config.yaml
head_dim: 32
vocab_size: 8192
norm: "rmsnorm"
norm_place: "pre"
rope_fraction: 1.0
bias: "none"
tie_embeddings: false
init_std_qkv: 0.0334
init_std_o: 0.0
lr_head: 0.0038
decay_shape: "linear"
final_lr_fraction: 0.0
doc_mask: true
z_loss: 0.0001
Each number is 128 + 24 x the weight over its row's rms, rounded and kept within 0 to 255. Layers, rows and columns count from 0. Numbers have three digits each. The size before them is the row's rms in percent of the matrix's.

# layer 11 MLP gate, 576x224, rms 0.0713, rows 125-249, columns 0-111
102:139089095130128113134113126123131152136158134116109148121176137119133123142121128141115192134112143136158123144166177119111113144104132127123152147160089144121121122149140123080116126137153142144170129141134101106117154128146108132058134122138147112133122107135115128121127120130131136146179122107125140076108092094118134098123085159138
096:140138104135099152127118135054079170123124129116149202123112128094104128150144117140134105154136113135125115102153141098165150122079152143129167122096131109097117137172114159157153123156133128145126179139135140114139102074101132124092104135164069148176107101096148059094140118126128123147117154131155126134134158149188156151135078125130
097:100143149107151144100096149132119135149144118143121131112128149096134134103148086140123141155153142131126127061122122096146086128120147141092148161131115151165122108119121154119107148115115122109128131124106102135147111157143140140097057156126131119164103149109114123138191117133146136110121119141145102162094069126145113154150123113152
120:100123153148147156136171090141146148144174152149119151131101128153131122118107132119116128128129089123120169097125119122115130154121125169123147135147154086133115195102138116110147145115140175142139117185158186092151103168153129128155118117148141118141168100122135092142121116115117164130119093132127145143124108115110101113120156060119
095:086117123106149129136114103158161136140100122118127113167096104113116121155156137140126151127079134115094094136155063136160168126117136125109141139124135142117131139120098081054063132119129115142182122169134097077114153138108104131116110148111107112130128112109127125114137122174093128091098111092141138148066098135112122099136093119144
095:128100080134149153113130126101212140116138113120130137079104148148196114145162124094103116097173131149162138108151151140121118141054150109148110139109141096162136119141111135137131124141134147154123099134138120123124101119112138126167128152085169088126124179124122132131138121086120169106090102132147155170114087137127109109131101114111
100:107113116155108144095164126175137095180160116141088079130147161093123102140142145144122188161154118137086127118133120128121115166118129109121109132147138139145118124146150115113126105152107125095130123099105111086147134153124139180115133132152115133106132100117142114164055118152099146148140106099130108124137071107095141156157128113114
097:120127134143127149155131159092115166115167156072137158130135082158170072145139123143111121115154170124161170132117119122170136139140124109160153150155146139122124131131174149124148155087126108141094112140112144145130113126133161097132152131142134104114140146142161120093106172131141110111121162110175115135132129138093169085092118174114
105:149145143135165135145125082126130137086123102143090177142127124186167099148125127121140130086142132140139118118073147128137139151138149129125132153123134130131160102153095139127132128094140127158095135114133192159148098121126120135152117131116120091103161098131135153128177154096133091173134151167127131116116116128151143115116153102090
094:095091107149095131114113164144088181145136111097103169130114089105101140140155093129155094126126119112137123087153083146140114130101184140097130116100160098149126157121118126128114131136106122087140150121116140123104151087139111152041171137138158089145136121121116114086087166141112159138127157152130102143078144101120158107114117127136
107:122129173156129135135119135124134101138132110164176100141120122121142137122142138122078079125093112104121161165119143173146123123164136100112150129166122112130129182117137108099073161174135088116092127123166115133121098121114109098121088125065142100164108124113106095131161103101100096140115131115130110120128095118100145089140102091137
088:122165079129117143180162104130116160113152112127162168159118081096147126104115131139156143138115145139111126126138104141121115140155155082114095091118143129062173139133130105142116164130113124114112172114080135148097123081138096137098131140126141109136115174163151120107120158156119134099107117083111122169147136154094124113123096103142
100:145162099127149180130134101131186133169141143125125114129135200129137113117148139120118110148137161115112124154118128183097107170126062137113093126114145100114138137152136175116120124117138091089102127086178135100113141143122124100154128131102170113164104118100106101143146121148092083111139117135121140111123128123127087122088161145134
100:149134143118095136139113110145129122136155157151133082134157110131119100139122083123152105125112161096154157140156083146136111136081150161135117156141119121118099130073137129147151142083114168108120130119102113086127127141190144157162138109101155159089133113152148173101122105113113160132111129118133152108157146130140131115118125128166
110:091164103128133125101092129113143121122104125114124128134116104140138118156114127148128118144106161156097134147150136145135097146158123137143128174136127170080134104141123087131142144167180096067105159144098154145084118094093158131110143104142114107124146130160120131116123147168125156081110122108062147102116096155149157135134131166118
090:103145145162134096112122088167111150141144165135116161108125072119126119131138105130118121130160125126100140108119147165138143148142158085142145147146144151152117142129114117166138149065155100149112133177117100087158124120102134125123089152149095131116115118132139089182089114144150097126142076167168119108121172086112085142102100112144
135:081166184121125088110111104112152094148130131170122132124086152091144120115107115128116130115132129112132168150135129120127097149125093122139159125145109164132116131125113157147099107122165146114149153121121089113165105105125142094132145086080097107151164101116119146130124104130101144135175132096151073136166142096112115124080090132134
112:107116079123137116132114140098150108100126149126111113120119084116123101157130110121107136204106152134147121168167107140124107118125091143101151139134113119146078106105067166165100153129089127103164094134124136091122143148099169127134136143126141160133109137117160107146107068146133135101079123098129143123138117139128141139098103097111
102:100143154126134132091116071135123139168172122125146128170161133070133119143086091163141117128100123115108124164159108122115175145174133119109151127112105107137136124122068139108099128119153139163133143128109125093118145109156128121120112124162117150136138128093127087176132107167129100104097139134127138117173137141134126122077101207096
088:135096168125130131168129081141137139132129114100104151139130127131106147105168113116133130141153083162149117096081117138120093118173164118120139173109114112152171075098147114139147126102138150118087146150116145126122125143159109167124124133124122131104120068104196104167106142102112158163146110106130117116136124161111115121149076121112
100:116141158127122098134153134154119175162114152113150122122184127112111107090159170090131176117101069121136151156162098117126153113140138119128164130142133158160127084117143128121110134095131116173130120088141117154131147145136138122105158128139174125132167118128113105113099135169122139132134108098084112118112122144101120115087097134126
122:139115131120185159180158113162150155105126145160148137139148141125125157141095078128149134125146131113093186134115116125142140170133121151127113131127130147119112117162152130139130151075134190114132152133115126130115146086132117110115104120114156086094127135141140117130120151177080155144088141113132125101122150113143133124131130145107
096:092149137127177147122125128155131117170127114161128146076103143092131100078127156084114133165161132133159152101169114106103102085156149121120130096111125096120131145105098127150123142153138136193091131152105125103098137156115120151144125117110118146128093118139125092127124132129118125151138111142106085128100112096066163150095152114117
091:122120146113139135113174149130120121130135079121120129103132149145137085152113132166129142103166119130127153112134153150173123180122100130178136082139138133110103094143087149170124140125116130146126149129121150173172095115122120126124114091125115143156118155102124066097152099134116119154102141129146132114174129165142113170177170096148
105:102119170142158138098132150144135107126160156162169136154115142114121217132128100130092097153175120108114120118128124151072109121141115147152108112189173128103165151112127131171190164146101115123134105139130154110100190151147169110098138125137108131146094137113151135121103134139113150104136121126105120076092129138136127149073110134145
089:137112122161139100113144151138085138141113126145151154106123115170118159130168091122185135124104111060139165101136097112128178110097174110116131120110136099158150133147153121109133123098132134155125121136164150137125108163084096116113136164157148082134143143115140100121122128139138153097111140181103119155129154091091183107153132114145
100:130139091110098135141147142135122153112132124118171101184133154105149176133134130096146103137130108097091153095130100143147069126145117120130146137136155123084127163107148152163110136125142133129126110140135164129091135116159107161118138121111127127132152145127145143152115117176135164167107107119138102174089150152128106156127120112128
100:163116096101120102088170105110114152090109139156142166181184126138158132170133151126111135109127108114132132107115115125133114157126103114095118129137109079140134131145129133114128155136131161171122099153126149138114120148108087166113097105149132110087142142154142107144126099150122161102164131142137097143133128067114083087121110071115
087:097108065130105117155075180125161115159112124141166188121133135140111086150149124112138165148173128138125133128153134179145125134137171141121093135174134139092158103103115123130140142141148123116116169164114139145122138151120114170145106177103100156114140134083089123129140168142135138113123069087104099109112139104112135152148125137162
105:082158111101122122142129087133166115091136127137151149161101106119144112134131122108135129114132164133155133166102088170084142125090101110164134103114130109105132109147147149155124144130162135077099143123169141112165103118174125123127134104142102179109138093132148110121155139128121124188109103131085116091165134178105173159152156165108
081:141160110174113143096157156126154125145131146119147111163167101097092167105151140145114074143114124141122134132122126200142131140151118115079152152079148105153135109116128106141158125078095139137146122095119115096104147156165160112134173096125152136126137096104102141097184109123122152154137119132161104163132104120094141119171164138130
105:136103133139104157133118160152148148145115148129153102154106109093138137121122126098121107141152124145107160181115141099114137135115092143105163104142166139146171127142131135149088119130084111105120129125099116132139159063132144121139135098114141143116112078115141150123134142171144108100099160082139112117121111141134124144162142137168
101:117111085100113172126177120144140114113142151138115128148139114097166143149136135152148093097168158186118144151079160163135124171124099126155132085116164169133082111121093119123110152131174108127154148163132132119149169115091137152152111151073142110111124110092176087112103098118121113147156164120126170141105118145154166130132124118141
099:110133153121171102124141095159183176153158109152139180120172154106099137105151113111127088113137169177140121140151146145127142135170094124158114139101107135067097142123112090163140147166102158121173134132144122113109179132143150150121149108105121129123120135145123134115126084133095122161138101139130128119144124118178097179124112140112
112:094144074094169145080097124132167117123153140147116104144133131177154160149141126113146145138116075127185167127127101125130119178158109161173121159142159123174123149116135139134112130112157115131155141126078091113121126120095165164152109139129130136117130126116142102140132122131125180079142156085114099136141128128075142130090107168125
103:096143143075124156132125171123133120183141148106127154114110096120125129147099140135162137084187130133136127135144108115169126153128120119100104158112105149110171079122145104106128151116093121151173106141117106118154134093175114107105131160165126147138164144120158147153112119131113141081097146136138141154089102090150150132163111157094
089:135146142152139150112116092113059131145132103154122108141135123098112119092114058182135146158152107071175141152139097101150123113128163137106132120155154119151079141138145121133132150065125144131106113116167100125167127148126076142148131143137121121117119138097098116095114131144175141065165114171119125113122140141084118142118122108134
086:160188130142132152146163156169164151172127113143091116116133168112189138099143151119133098097104105150136130102158098169096141130099080119112123119139090093159125118125118100106140127151134159127098119130222112126108129137130096159160106152147097117161093099104170102136115130135117098125136124125125136127123101107070145146172144111114
092:116149128156128133083135108126138172137134168141144137123111149117116133135122148098108159104126104097158131105096167083139139102095136143147127141115119155152125142123147113151150131138169155144151096135113123088144136143184164114133124141126188115094150117162153129111110121124132118152125155182089106113094105149081089117139124134124
095:144078180136133112141143122146153127119099109154131137133138133109186169083164127119162109122150121129105146112137115150079126149096116168137122148089108088091098136106132121122164115055136147133144141096117151144118126109121089143145135136115121083146140172152134102086161126151104157166160163136123132129083120111152152133137149117118
093:109132154134104107142107087101124125132135105127145137136106098187116152135125133103105151129111092129127136135108145094146119149102133079083091105144184045113172151166104131129125144157160154163109129152147130140125120092097103102148145166119127102113115120078108106085137171128111152127128116091121177114126159119166121113147129123139
098:152133121154114118089127129122140110137134103135135136104142110134150113157177151127129153146120130194085170110175127160144130120110152122157158132154145095097105138136119136100125113139122127070104104146119117158207123131139122113137111148138137139137137124120130170146136145106128085108152125131160115122164110133123149112094152087104
092:168162125135115140124143141134209141135109152139131120131115151088162101134128141095113124086125155171136127114143120118126130142147142120119103156128189184124114138119107132151177126128116128112148160130150130115109172130151146145138148114103140152086136109114161140144062089170064124087114135141097110153111159116134117155129137100117
105:087143125122112105194125094103129144137155122088139111110123118150153143133122119156115115138146147093137114139148147123168145119161147141115104139131112152157089118134112124153125104105089157086119118153139142148091119101108113146101143159139107163078145094165173126109113159172169130126090141096103104103093158167124140151157172112139
084:072150101151154120125145108121183108107109095153159106117182099170162102157119082158108125149134125159084116162119116179095140129139144154136176141148133101139125136135131170126148146131147147117107142141144093136166150138125169145143138122108119124153109137108123096128143141136123157112117129151135138137087144119119133090120128129135
091:124152117129107097127071149132149134104139109128165162115118142120069148133140115121133090103090124169113151111119116119108098155113102088151113101139132154142107102157121130128111135170121087092120132138137119104161092120125140101114126070093080145151128138151122160077124114134090097124128115089160139136155108137180101136099140121170
090:159108135076131113120140096146088126154142134139138150141133144103143146118143133135107168127194081145126147099093128134118150126117156126115133121118149101129147130097129102117124150151152135159133138167098113071095117096114122087122113128085095151082138126153106170119101128137129166129136173109121113081123100147101158137117102087150
106:160184156136096129085145107130170121141082113158133132135130139069138135101103143149149089099117130126101116107171119138081137123147143128125188119138120116128155141065146133117177143115163080159113137112109107142134132112163150095098097122078192144147166123120125144120163101129130143142115100088164151142106107106105136105097150152121
089:143130140128124150146159118120109142113190138134098144155081085151158174101115107149114081138145081129130160124099121144138118120121153111107109134085149095144108162141122101131136141150113095110092138151139106133126125142105130174108100114152134095119160110127132186151169155138064141155130124183168119116104147157171159130134118119101
092:106092102089111119121142123163144146143165107172107112165113123123096093140136141128173142125112122121134138129156098107131140135077122128129112129134163114136131192088113140124153157113134131151122128091130150136130169104106122117098122096150124158122114163158140115135130128146176114116128139104162126118128104140118109073098114141152
097:157098133107117142125144138104078115093121096162097129114098107173147112139120124166155131140161153142126155136150147119135078126164110135086115103125140152144082156138143129102114146133138121170121139146146110126147140116106120124124142143126146103145144132128153156169159166128158139140149114154099148151089122093121170118139156091106
101:132101124175126119139129115129113127123124120124159125143168081158127160141104125094157140088114110173125095146090134121081119138124142112121125142159129126164116136117138121149159146158168110106133159143135137135147135162145144120115121132094134149157161113123120122152158159103117157125149123114151156152145128116114094095081185122116
114:127134094140125114138087101065124102138123080176133117107161154152147159143098125145091115164113128127138138134188127107134104190081168132118148135166101157118130143143146116145136123113167106124146152147150104129123135138133094169093114124104124117110104088175146106155110108186165122083166152117114132140132120116125136092108127151083
090:120140140114143154154121125112096134156128134094111142151106092165124120086084140152154139101136066075104098125134139121134070124142161152124174178164146172131122154150099088127116169113089157132134101122099151139096139108128144128056117157110135125142117140074149142116147137130155153122137110080143116145122082129099111094158089162159
096:112153120144163130110082142168125105116153176136101097123091139133112135104105100114118067129096120161155122131088114107083137140131154135157146138115098137107123136104131148175109146118141108149111150146077106076097171111120128123142150163119141161122123127136102167134133106138145146102101111111076144114153145130138075128155086172124
113:140097126158112125121160093119136138135157117134107063148114102102127140147104139093112128140127164098153174157117073170116130132092161146087154135162141097132140156137135128126156125153080108157147117149125132116114147111134097107155158196126146098126116125139137109143120133167069104158138133118141131120123119133095146119104157134139
102:105161121131134130086106113122124166150099156088124096148157118123107139122129148107125144143112121096131111137148112108131175140136116147127165128102127132137117099070148119135135127137136162162107132099108132125086169124121194120136146133106184163076118115149168167121099128110132192148109139107147095107125126132105172098108068151130
116:138130121115132186157159143152084100132117136163101165131126146084159157158162119186124108140136153108132115133156131134152118125103173111110126175095156120184092112145130142112136140111075121109108104098116135106122123115142082107100077171130110130153126131100129156114103102108122102124140104121123124119097125138166102074143121085099
106:108135070155135157120122115122164089155131136171133136116129116154124103162159122098119124126099139137162157131133122179105133171173127122137122156078100130092124112110139068141148144103173128132142159149132119114154131126094140128141048133105144112121128104139119102152111132117112174114130105154087130131119102099099121114153143130156
091:133116122100126196153136106124086134088104126135127132094113131109150139096123138109107133125156117167119087124115117185096108133167104134155115105161137122106143151127115160164146165127132092124124171179118126123138129132158132123127135124122096157126136131061125121147094070099101131105143154149106120117127130131149115178137111107122
095:075074146160150157147107170113126154108175159140160118160121102110104170158112124158091119168090100095104147105133111128111137130177135150113122173113177122087125123092118138175100147091153121163118144141122123167126144131137185112096149141147117143170092106099165103115110157122153118103107098063115126153107127087106113146137116138125
107:096166090136132130129154107100154152134155157145125149135118156122140140122093092142092126154109124069138177175138100088081156177156122148087127163177125117096143099115126117115108107141108130154166096123120119117095129114164125131127103120067169138149140129106149082147124105111090122103135092138139101096122097126147117118129129133120
120:132151133139130160113112098143157210139090150121128141093146146097116108122110154119129149162098156176116101136132137141083120153134145126169123115155127142107121131077174115130138100105151144107117136165150104147137141137187144150156084109136153096089109148144087129120134109159104110100125119131149183130141131130097115097168141139156
102:146113132093149122142118101150157106143115125129142135147155123142122127083127123131132129109154152097150140072101137120166128115173155136126170117185133130101126088137108106116125141086142104122129131147095118106115154133104117124188124105102137107160122140115140147118154127137100083117173107127075132142148101125134136117110126112117
103:150133105142143136116144072130124170122154071160105088148125090128196092126141160081103119134137155103125107145149144113119124156073127121096134155177156150114139136134122125139181151127117147153154134190090127077172114123090141145098127115148148119192136130126163131123124153144128133143117146129185118114136133131147111073195127083076
097:054135121138132144132151125153153140151133134144134123106093139157126108135163113118063127137154150113136148116155149082065079088132101140195163111130098081112130151136135115129154126152108103128139118090123143106126098130149122129139087163128164096140153150112142125108107078141122151116101124111120127169159112098120122128102156096090
110:134115152107131154073153102134127155113139128139097150121132135100122110120134071106143144107135150112113103163154090124119161133120101146097131121104122203156049101140147112142127132139095142122139132068135103165155142116140141121087161114083151132127111154149119127105136106158134111117105159094137110137125109118098122120114129183123
101:121096098099090136134117108117098108099142129147095123091137092117114139144088148137129111146137130155118126130118172178151149109101160116153110149121140132144133091124136153111114125121152143116105132176115122151160122128124105133099107183125146069126138139179129125070143178154139113124158100165139159117133150113102104130138158149128
102:125112119122165143127160115128167104080168134110144084148160132111101163146096133084126113143126154129099127121147132177190137154085123119106142123148145124113117153167104128098157107126094146091090117148098112086156082089124136171142149107130134133095151154169121142125120123113131125119072088125111135144138099173136165136142124104162
124:129126126115085139091117142151080142126117146142124131140137167128141120103143119102080136157150140142068128112159132109150152166088087165117118113156148103106111144131144141125102144111159153137185141151117122120175124136127140104081121127114125046139142149123150132143142132163138159107116137100113144094161115106131096120138066111134
106:118139107108134129124126095134143134158118143141154162139082104173147147116139156104150124159149135159156159094140114075146173116150115109104105127138148122159151150105178131103134134150146117133115153151187178123107147137134115120148155111104138111095119148109134137172147129100123133135101100106109104132142152094163121108146139117144
086:148151145121155142172121158149096151120137194130099098132114155107120129113115097104115121137115147130072142107129127141182127111120183134102138111100151155152143086124118116078111167139142138163140145124112122134125121118135104120125121165146105095095084159121146123123105147131137173153154127122132128162149116112149068156138100133120
103:124134105158146125093097088154125144115151108128181112105145135133130108113151153096105121131081093117150151116157158142077161140164137121109169164117084116141089148149131124104132131130090134160164168119109139142115137141103160102139130110143146101118085147148082130122129119153144128092119109142110151153148090059112128130153142116120
104:140143129121113097149138135111095158132173088115143134099175079131155137179152156097096111122101150170174147096154121169156112139113129128092139099178149118153112105156148129127164122151132124156134105140151154135158105155097151098073168085127138109125103136111129128125159178158179146108129145121128137130174145141151108110155098121104
084:092095101100142116145122120119162114097099179143157122118148083089145126108155118108144168169132096176127130164132111147146147168128125123119130151138100139085104113148080158178122126103072122117124131138160124117126067147151115134118117110117132175099118127102115082147134074094105128111078112105104090140123117168107147135152105118146
091:129175123146149152136164127159114122075135130105142126120136115069124093147123163150149102154135171108161142124151096105122094131069107136187123148139150095122147114137107107121165115139123114136140135123107149144104134137153149190104121063120149153118089138157140102148143146155108142128124090130179099125144138118148114085126136136125
108:101096112138154159096141095099160092127140106140109107110122115146153138146168100107104135161124098140150148153100126103178128183138119141137085163126142128095133116159136149119130148098116127143131161121146144110100119124114149129126106149163138083145135167134151144121102136148098105128110139164154139169090144107131153128121137101097
080:143131157115105147153175089155165094105104119111116160138109114130125109154153141133130122134134138145120140139105150138118097091157093115140090119137137136123135118144167129095140104107140147135150100105150152133175121102072107096194128107146110059108129133094123129110196145115139129143109128148121137129096148129088116105150158110157
104:131123136189154147099173080125148138094150073127126109155112139176063138105176149114169107166106124146120121086119146128098143104174101117147122112111123112138109100108094124103145162107152181103100162164131163091152126137118156096132078115115125135121114154152120110096119112118087133114145081162137095179127170120127140111162122130105
124:105118124128131112104138131066124159124108124133169142102167139150130149141192118136149093110135114143100126114138109137164134144151139144137147129089097130127129107145107126118111158153139109097109144085120110105134142085119125148101131144131127130106124076130119117182131123140156133111119120135101097140126138078145186216141142111096
098:136138154089098178117118126124115116093105115183140121176131128103150140141102126139131153121165121120085128130136073136144084140142126185152140143122139139172120108148142136185161113117145061147129075126130122099153119094100096133174148098127127120169089093089163108094110127101130079138148139158171139124145127128136115149144102095150
105:134076086099135131146165137104110091155131152138101147127068118127138104155094128128100079135130084144161176107124118125115117143151126164138111096080116125139144158139144127122121117125134174123079128135173125129173099164121126124108111123152159080157137144141157129128124143155126107155139162138128121130131075149107130102117126117156
092:125112130100102147076127088143115110138142084124128135145119174096118121155107113129148156120134101128119135167145121095103131124090132175107116141145165176145153120140140084102139110139115143126158119144138099128089136151131141125151116132146121101148095099156126154122139127144149106184102140122147143134074129132130111131109118089129
094:114157081146124132127110144117147124126117114128136149127135136120187089187188150121128151140084138166106126092137109147174125148122091140142126114090204123135105171108150136137160124117137161173156147156101158139162148079138095124133185105108147090155085128100114131092147145117115157140143177110127150100108155143132132155143108116146
111:140126105152151144183141142139131127122163150142101143183132127137159179108124147114141134144130154102099154118123139095136093136110137178115139137159151143150150132112172097141128125136125132138151104110121158073139119120101147096132117144119147075110108127211134148134172122098083144139147109138117120063113097119141185117122118148154
088:110133110155115141105059106122176156103142120126122143101146159137127144153140101132096117102101112121162082103112120164089140109163123108163174122120146121127135169125115136140170128087129152159128143139142102109143105117163138155183093106105163158131141131135132126187126107126118117098075137075145101146141087114139152091093112138119
121:175085098107145118142152164140160110090118139159100119156124148114125120103135122114123161139144102159074139161121108137150126150127100121135108141118104129065105122126162088147106126146163115107155096133089071134107174064098112095150087092150114131128090132131103110121110108110098129167121115123143140095125110145116106102137132142091
111:109119092098119156133136146183123123145156127120145140078132116121149117135127149138129187188126139167100159082115134166133102124155113119149120156163148133136113098142123113144149120120106119150132167162159140107184143146129116150111108112128093150131098137107149099113153115151078100164143120123143150131110108085131122128119171111141
101:079122115124133110136077075121164164120101159115118184126121134118140133153137114107172137148161158110117111157119121138124171170134095137134158111139154136134117149118109157117123120150094071116126123122145137107151102098153120118177110097175136114133150086111105120156152108154067124200148135113097118114160100117164122136134162145134
096:144107137117134121097130142132141128151117147112105167191135094136116127160186093137116127130156148073117136152129094116127115131100108163104142168114140134102114128111123110113138178122142145117150113133083117108138145143148103096101096126093138122141131152081121128131159120139123123115148153109134142127163126110135087139109110136170
102:140142139123114116133097137082098131119112129132147111138085110125116169120149086118123149166125136111109094100092087128130147143123154201138138097108144141146153086138106176143142166132127114156121147076156133098147118095083128123069116117179139134114158153124105134097167137140141109155162111110112172140122182122133142142144112127115
080:134159114113098147134141142151129139091124159148159145144105117084139131175114168144176143118140154131128160087110120122154089138105144142101136113152156181105081109114134136139117119144118153120135172109134163103126115119099129171130154110124113116146104125076173131131108120152157125132085101118118157089098116158134148198167101155133
091:111160127153144131134121133132132126163148123135102108114158143130099142123123136163128105145137187183156131165127162131190148089110108080122138111111113158152088116084138108109155126123134130094145097139135106146095158111147162176114127102137131135128131159117100169155163049099112104148101095143137128130133098139118124100118145132148
113:091152125125105159071131108133109149141147096133131109140144104146157098140122088122107097135134161090095094160151132109162128144122121165115136154145121164107096145128169114121187141156119144091164125165116133093156104071146099111123130133096138129088116102147115147097151120166080114120093127121135113107143181120178118138109093130146
086:145149138101139135087150112133060137151137110117082125127124113157127129093151119135109106164144118102100128122155153088118124118137179147121173147108155143117181158076139099136186163163093136131134141163104104122129126136119123117120118131102113102135151109142134161113119202118131117116124143146126145149096153115135103169158118140115
096:130128087137072132123095104129119157126109102163125151123144166107108155107157088117119152120168152120139133118131158154170152155103097112113132117178146173119134146102099108159163148082110130132169157106108145129151133097106155107145080135093114161134109137149168107126128061136113144122115187107155119160122066082143113083113123101112
114:126158139098127160140121099140107145199123110160104132171132146116116139112140157125150148138156144101151150189132108101107171151101123175106135092106147121130121116120141136165119137119090138120140080107104136145146188121144119101110116135138127120089122110110116144123131122105132095157139132146131079120133137120120089112189120173148
086:166153148134117146173167126131100130130150122168140102104142130111168123152156138102126120134131175134111162098140130129073149134118197100152128142144165122090094108183141125143181132125153165109118127142161147127163139174147092142110118114124171096125118156124145062132118143136114156132131118124154126128166104149137118165107154091122
113:162125135121133122149147145136111157123112139151119143170155121116130106141133144103139163153156145144143154127125107127191172147074111149120103116125164133119097101139069124123118110104156149165125112129134148131148116119098158106087141121140150127141093173126122146101143136140154112153128173142121154135136143105086102091152144163125
096:121147145106119099113144071155122140141126117123127099128121112125090169121134143109147113135165152131135117125174103119136142180071156102097118157120119108105098189140115129147140193117163145088163135114096130148099120104092120120113163137152118114101145171161103112146149147124126135169123114129139165098120112090117105087119127143148
109:111146150127125138153175132152152079117128095121065155123093127145189121146119089111127146141146078130157136162158096113150120152105104157123113162103105104134132115084158121131161121097115104134087099158144108123110107174112118113157136149100132120161174133091151117125152115155148123143135132132142085108136122130117154084171079136101
097:146137077151155123186139125155116155095142155098136141119133110121124114146123123151106111142146127121161095107171113129128101119126155122125114141138166154102073130114084118153102135137121139094109189147097155122172102109130110178104078135179130123114133154097150124111119132123143138126124133157101115179143160087125131135126142156133
103:133101110101170144129135133131099102118097121139093099116135112147107136051142164128086074115157089132133152135096121151104165132122175135129144185128111149128159145109103108126152160139166183141188139131082127110113144119128132142106086148132153134120106171132121132080129162148117110129108133140151129119101106138133155094160133147075
107:116161091098111080097128138107144160107144141175154119125131131143131160114115111125111132156140132151099161134131111113184087174118143119128139163117125131091136118124144177144112162144174153115141165154146128097159115108105150156116103114153141138112110125123104156081128093122099102114120073111113179100105146119127143169133146171146
102:139134127104134171148109121135136121131052125132122123147115132115150112141149140133150151137115120142177137148111159128098144128108143140088138082122146175150116111137147121137119129090144179136134103126160154178141132109115114129145143154116087104059119105092116135083149120108148093126144137149123076122188161155082136133117121127125
101:162106103147129136130086118167095149095116135122117102146110131187136136117110122107166176108095090125150132184091088109131147111125173146040139144125162107116140142098134149129114089127078145142154154142118152115116159164133090132152130129136124139152120146129115142118106134158150187152095141107154095105117106113098122110097125155144
096:111100118106120145138132121107170100125115155164141114125117076134133152117107106164113120147111100096096143126113087130151139105072140128168105145097130135118135135145092092127160135163201139140107129105083168116103117117132106135119129138172142139143138093126159095127175161132149122118125139166147147115113164191146146149090108142110
101:149166161130088128134122128084058125130156125137104121157121103115132123150108108134106121164120119171132168127099167114161135143130123137163132151132178154108151121142097113130132152119143118170103140166137177122150142100152136085158126105134117133157121127131128130170160135178113112071129119096135129127118144105192117181119080132103
100:129132157108133131132140072094096139090175110103109153172125073165152118150149059098100134102115106128129156150117119116167133119164144150123143125158186112106088131129132153141160143163132139135128140137121150158148158121101135090167111148137106103125114142175168129096158172128147143136137111151114090132124122155137170164165126093103
095:153140129131161147151109124111117122106124149117097136134140165137114079135128103123104129106123149125103086154128130108123162128107135136140129161106146098090099123129136121165179122133148168178172164184109123134128104124151162133112104108052092141123129128134111155075097122108135116127079114112151115152130178116121140124108114151159
095:096150147136148126128122129101101122082080136114081115166102131100163109161126122132112126143178129137163124156164087135137142147130122168111116100144139128083142111165133090129154175127165120137122142090077152130130106118116106157131126152118182144126122125107107140101111100185173116133118104140121148115141119104146127115084120149123
108:113144125136115158122116116120102143109105139152164113100122123123121127091138126149140118114124122128132160131125101165119150142155129092151144157108129116129107176105091131136129133146135141100091131149178164089116170135137116160118109102147167188104145135110118108139133105137148129103120126134105153090113118119125151154113134100168
103:133108131153110143130143128077130165069126109153154134137111112087167145111113115133147125150151144135122135133098161157116106141186063154122160111133144137136071160133111129125150146123110117114148145121130173099115123118103133131118133106120139098144141107157169113085159101134085152109118127093125136113153095167140154126144128135146
104:105126116136136163158100139110162134138119111167155172083121102108103153114128114114096148129118167116111133134157122131082111121107150110116193103149080119115088117128093120131132119088127122113115126156135112174153113126113113113127119139099103117112111141149131093185164139171133147154137128077147089178155130131120144123139143138145
080:119152123142167176128147149139138151115092128118123104118118132132107151112154158142131105108162140145125118168138131116152141146162086129150143159139112178078146142093110132134146140091145116074103140157123172121151127078100136112105117096159153102131156084116125133130122090133111118148165114107113165109177155147142084138126090154128
081:163105096107080177107167115131146152117120152157114119130139132132111077106100141134139128124123111151150125104129127117164135135115119112121149095131171143157119128136131121113163139127118126137139197146111145136136123112146091123136087144118151146098139138131093105106088125114133170128145134148185151122168070135123094122104142129115
109:149129154164171154095127135187150140177153117169131146114151137105123157141147111097142096166139103120159136101133160075137108103156127141153179141133140131088168120055150093104124151131165125103188150157103144116131132104145145097113105148131128119152136131151109143132094153114093137119114136139167113148109105116173124094116118148116
109:130136089128173123134151136118130149073117139165095106127144156136127155134094107101124139134146090097153144137104128148105102130100152135139094107136110110160109140133080156115137119089096158183131105173095166120106157139123137162126159143146154118151113089136165120132105104127143126163110115141131151126097096094101170115083173085099
094:115131130113121098162121142092129116122112117089137135151096127114137116115149129127102124096123140149137152123121133090186115148139076132150124145178144103116088186125135131123172117129139161149111134138077140106155096133131124086090131073111136121119158096162137117132130103159177146061158121076101124143142133114103121106168148123106
153:158112137104113138157109120170126115152157149071084159120141129130110097089107167136139151169115101138159107117118173153123130155095112132104159143160152133119140147095145128141110160130093155147108126132143124107143110160103131142171140148141100119154167164107142130094119122126132096103105168145129162123109101123100106109161139121143
099:129153170140156126164138087111149143111106126088120145146118117135140127087118109117161139175101116104103136137174108093118106154131125136150123131107165134129154136126102110120141166154146114129143200130101160107095134108128103124093129105162144121123101146177096152138140106149083119121120130133097146114122111098121127140127115147176
124:105154107111130165109114113130139149130096121122110149119153125109084157150138112135144167134121125111121144164136107102109149156142089148137130153131127144171117099130098136128118110071137163159101127094106104155101166148122166169111144159145156109118112098117152075131133108144132127129079159142136149095079109115139167148095098121100
111:110180161110156146137148120146153128134141100110115177123131099140116119137133082147105125156132116083131123139122131135103154101183120123151126142118153112123140165143149124140150160115135165165121121171150091146137133132081134161174122144094098131139166119130121138101159109195165130117106111134138130088132096153146139129136106136148
099:168145086164171133148156126152112162105107120151096138157144158121146129122116138136122123131155108101081110149104116165154124122162098101141142136087130200118102170068108144158117131158099169144119130161111161135115150147115146137129146096091163122108099166144156137168101086123112110142130102120103110092130146131129156141176142136145
098:077123137121152112092093100122155143132157129097129136113129144139138097115130088115125146152078123094134177117126096118130128154113121152131142111146072099203145133124097120180137112093130156143155126149109145139105130139148122182149113121158146148138153115116128113126139101144090168138128161107142116152104091107125154104114126113123